config.yaml
n_layer: 20
d_model: 192
n_head: 4
n_kv_head: 4
head_dim: 64
d_mlp: 1536
vocab_size: 3172
activation: "gelu"
norm: "layernorm"
norm_place: "pre"
norm_eps: 1e-05
positions: "rope"
rope_base: 6480.0
rope_fraction: 0.25
qk_norm: true
attn_scale: 0.125
bias: "all"
tie_embeddings: false
parallel_block: true
init: "trunc"
init_std_qkv: 0.0201
init_std_o: 0.00275
init_std_up: 0.0201
init_std_down: 0.00112
optimizer: "soap_variant"
lr: 0.00452
beta1: 0.95
beta2: 0.95
weight_decay: 0.06
lr_head: 0.0461
grad_clip: 0.5
warmup_steps: 54
schedule: "wsd"
decay_fraction: 0.71
decay_shape: "cos"
final_lr_fraction: 0.02
batch_tokens: 262144
seq_len: 256
doc_mask: true
train_tokens: 1231000000
steps: 4696
dataset: "wikipedia_en"
Each number is 128 + 24 x the weight over its row's rms, rounded and kept within 0 to 255. Layers, rows and columns count from 0. Numbers have three digits each. The size before them is the row's rms in percent of the matrix's.

# v: layer 13 attention value, 256x192, rms 0.153, rows 111-117, columns 0-191
# o: layer 13 attention output (transposed), 256x192, rms 0.135, rows 111-117, columns 0-191
v111 092:134160116090115100175118134152137147123115096144133170129117113128101111097145143075115110126121092084140112157087084146124152112127126132153100121107149120105179129163116114135140154125124097125123210114134117149128155095151162160137110123110097143132127117136123100174103142133153094108110096110105113106102148100127138142124166111124099120122130111120105153116114061141139095130134123133118132190091100144139166138146141112148095139142112141155110130152130134134148142146118096158104102104201132074094146096139107121151161134140129120090099136107113145126162097126126179168
o111 086:116135157168148120091090119086145137136139143091142114156142135132138170133091151143116136125148124125116149091213181160141094115093115150108170104130112148152082120136091110138148108103118143160152098137136111120133131122091126114106143135146153134101088142101141158107150134119104158120125146133110148123118091130102135111100117099097141136113123159119118138136139169151098140116134154125183121112188149085116138131113136134082163089136145080148128122116138113082101094110136131163158120089076151158175132167083150120132101108130117119140137115143129137113130145171114094106
v112 099:109136151151138132105149173145137161110158106125132108151159127110092115137160144131134168128091103134122127134125125100108115187138118177119092111096125109131129176147126120159099144151100165110158117106146161148127109134105086094160133117110128113150184156082129151125147112100156106106102146100131117114135148127129141130114145136124126115104153112090135110059154103054118117084139100136142111111136119098089121134123134073144169144106124138135090149130172180128091121139090132121103125146144110140156179086128150125109129096101130122142102108091120147085130119156144119108
o112 090:122100123141128102112121122105087088103162089147123096125145097111137125120115118132157082117146181144205116129096116117137133128083149111109163132165119093140130100128110154154138146102159134126136127106140097116115107143114130139140153139179106099115092143187115141150098127148122191113144116084123116140122116130112138133096147115088140126135109137134076152161120139149120131123140119112135120132141135118130192133112090201073136125169110102137120099137105097128127163109093123170157084106104130131100091164094131137169123102111126123140126131128154115169115115109125162119
v113 106:161146141170134128126116137098134128146149083101162145088152092108114131137134123189146118155126099139157141110136137139102078119110130122114126097101121116106128117151177103136114149122110129127138094110121103156147137149118065125128191139140156108101141109161110120136125087102157122109189108136148117131092129130121155125127151139109110133115169125124106136110177111083121152116158118165123134087139146107115123117129093167132159073144173152145100157092142147132134090154090085167113080121140118138118091129140118130095146131128120146090130107118103178180125131107127149094
o113 105:141104107132121137124139147160126126137083189118120083131122166161109117146130104097075089099101129117112119131095136077147162154113133137136094120164120137120103108090149140095125118125141153168087145147112168085118149121140166190171107152133112126128124137102088094120165145138103166145138113095091108110135130133160127114098120137130141116137137162121110153139114108141119157125095104093154126179136130143134108098073104155123135157125098142105161115137118151141118133143119125083174096103120073100151150101096139078151133095125130136136151140129150112139134111142108182136
v114 093:112134107146114131125135124099145144113089147137125170111097148099152069100185099111114173098165188130138127160128122097146080102163142122131096129142129139134160096124121122129143154187127096144169156153133110108109112106135167133121141098145115157125123120083110121125148094148130145150147098125169138150161114089114122116158108115082115108105097135128108141119127130130144103150104144093131108173078149121142114125133155192138114142153107124103161111117113156118123135111157155129139184105145138128163146115118165111134112140091129100096127161171084113141159103134139117165
o114 094:117133134114099112132129118154115128164158116080085147124149129085142190137119172118157122142119121140068095124144134158116145150118090119163155151111122142136140109123118163148114133091144147125125108120104102115119131138148104119128111137116126145155129104140167160088072145123135136120118130171090152108095110137122098118110164156159120141157155105119116153135121153139134179075164148124123108092167156130135103114098188098157117139070126113123113143123131103107124123129087133102085132167173096125078131113132128114130114139176154146144108132142141100085089124102138111077
v115 098:118148109134124113130156136117176142152115127145129152164120144097119169102171143159099144129146130132110124135106150122054138126145148113129137160109128143125183109116128150078145139156127151125122122069137133115107152123163136134063105126120142155078151139154156152143148100097146110134172144115138135134169117123132128143116131131151107117097119151122132111085113098114107143165124166146158122107120099145095076066166182136121154180114087142123162107086124150155106156095157110153112178085111108132154145145118122132147115158128090127160118142138125138114129103140122096141
o115 101:175117145134145103137104157122125101123130184120146114135113110142168134157101120111167123139139105139173106132163112149168129150081128133142137118141160111151136116169140130164119108100113105117149123182127114112100087124127119146160122080116133144179099105123158146091084170149138151111110094146104113134089130134160099108157136139103180119106121101143144114156132147116148138076113146131144121136123123128188125146087080107096132093131133125132120162158123122136098102167108161120126098159159104087101126113118097144145139158129166148085153112151125140072149144095106134116
v116 086:099146127167105129112117144120162124124137155136113124141092152084142115127142113127115127117112156139129090137144119130151153133133167142119138123163139132123136147124108132152153146152081144137129159169124156113093159089111107141128123108100140156128135139116151133139099123137068117174135100110126179130151112105135100127113107105095191109088121084160106159140150151118113089133144120187158094148141162131120124095124162162191121139158126128106152179128196149115089129080182111105083089133150106093117149118139154142125141129090130152105092149130117120146099130145122115135
o116 090:118093133140104124101120086117078141135153120132113133099121109135137123154124152127140138135137087125109120148104136129150086116094117101114102117133100110170076119114090142131147121148142109112121103114163101109134107142139182145130117147204112118100128135128154107084109098131148113101157138142131102142148112117098159105169153123151093117158117144123129104111136094170147106105140133085105072092125163144149141161143126109059130126067118082153116089130112112098149152130103168135134156112126141179109113151137090095173082140151115127166147124123135118107127126135092099134
v117 090:121125137116144059147157156139113139092171118095148178121081113154142135149083133140107151126104114124128128111125124166137070143157122129092161147134138143105131118105156170133092086120103082108178146111104143117097149161121153118091127158146137098142122137150103137100104102117114140081141167133128126119140156131120125160146125095087141116158146131117108133105178134130179095158132156168127162143132158131139107112130119136147087133139122136065113135058091124079137109129148119140109126127117130145125103110122107145136147095155139117151119176090130137123096147123116140167
o117 098:147138153146146184142118098122120072167108167134076113114185172101141106123151123136116163113138134140087125139126087122128171120107109157134105123121117148157130164126096125151142163108143167110107114170102131122137153089122131109179120116097131148126102091060151123190122122121129152157104114165132127138112115134132091109143120136160106108097159140136166113147123128133099174139121132119113123127136109132140129123141124136137123134097094145182090107175158140140157142123136136099170168137125109122140108123173161078098091142094150148146122118126112115158151100119118104101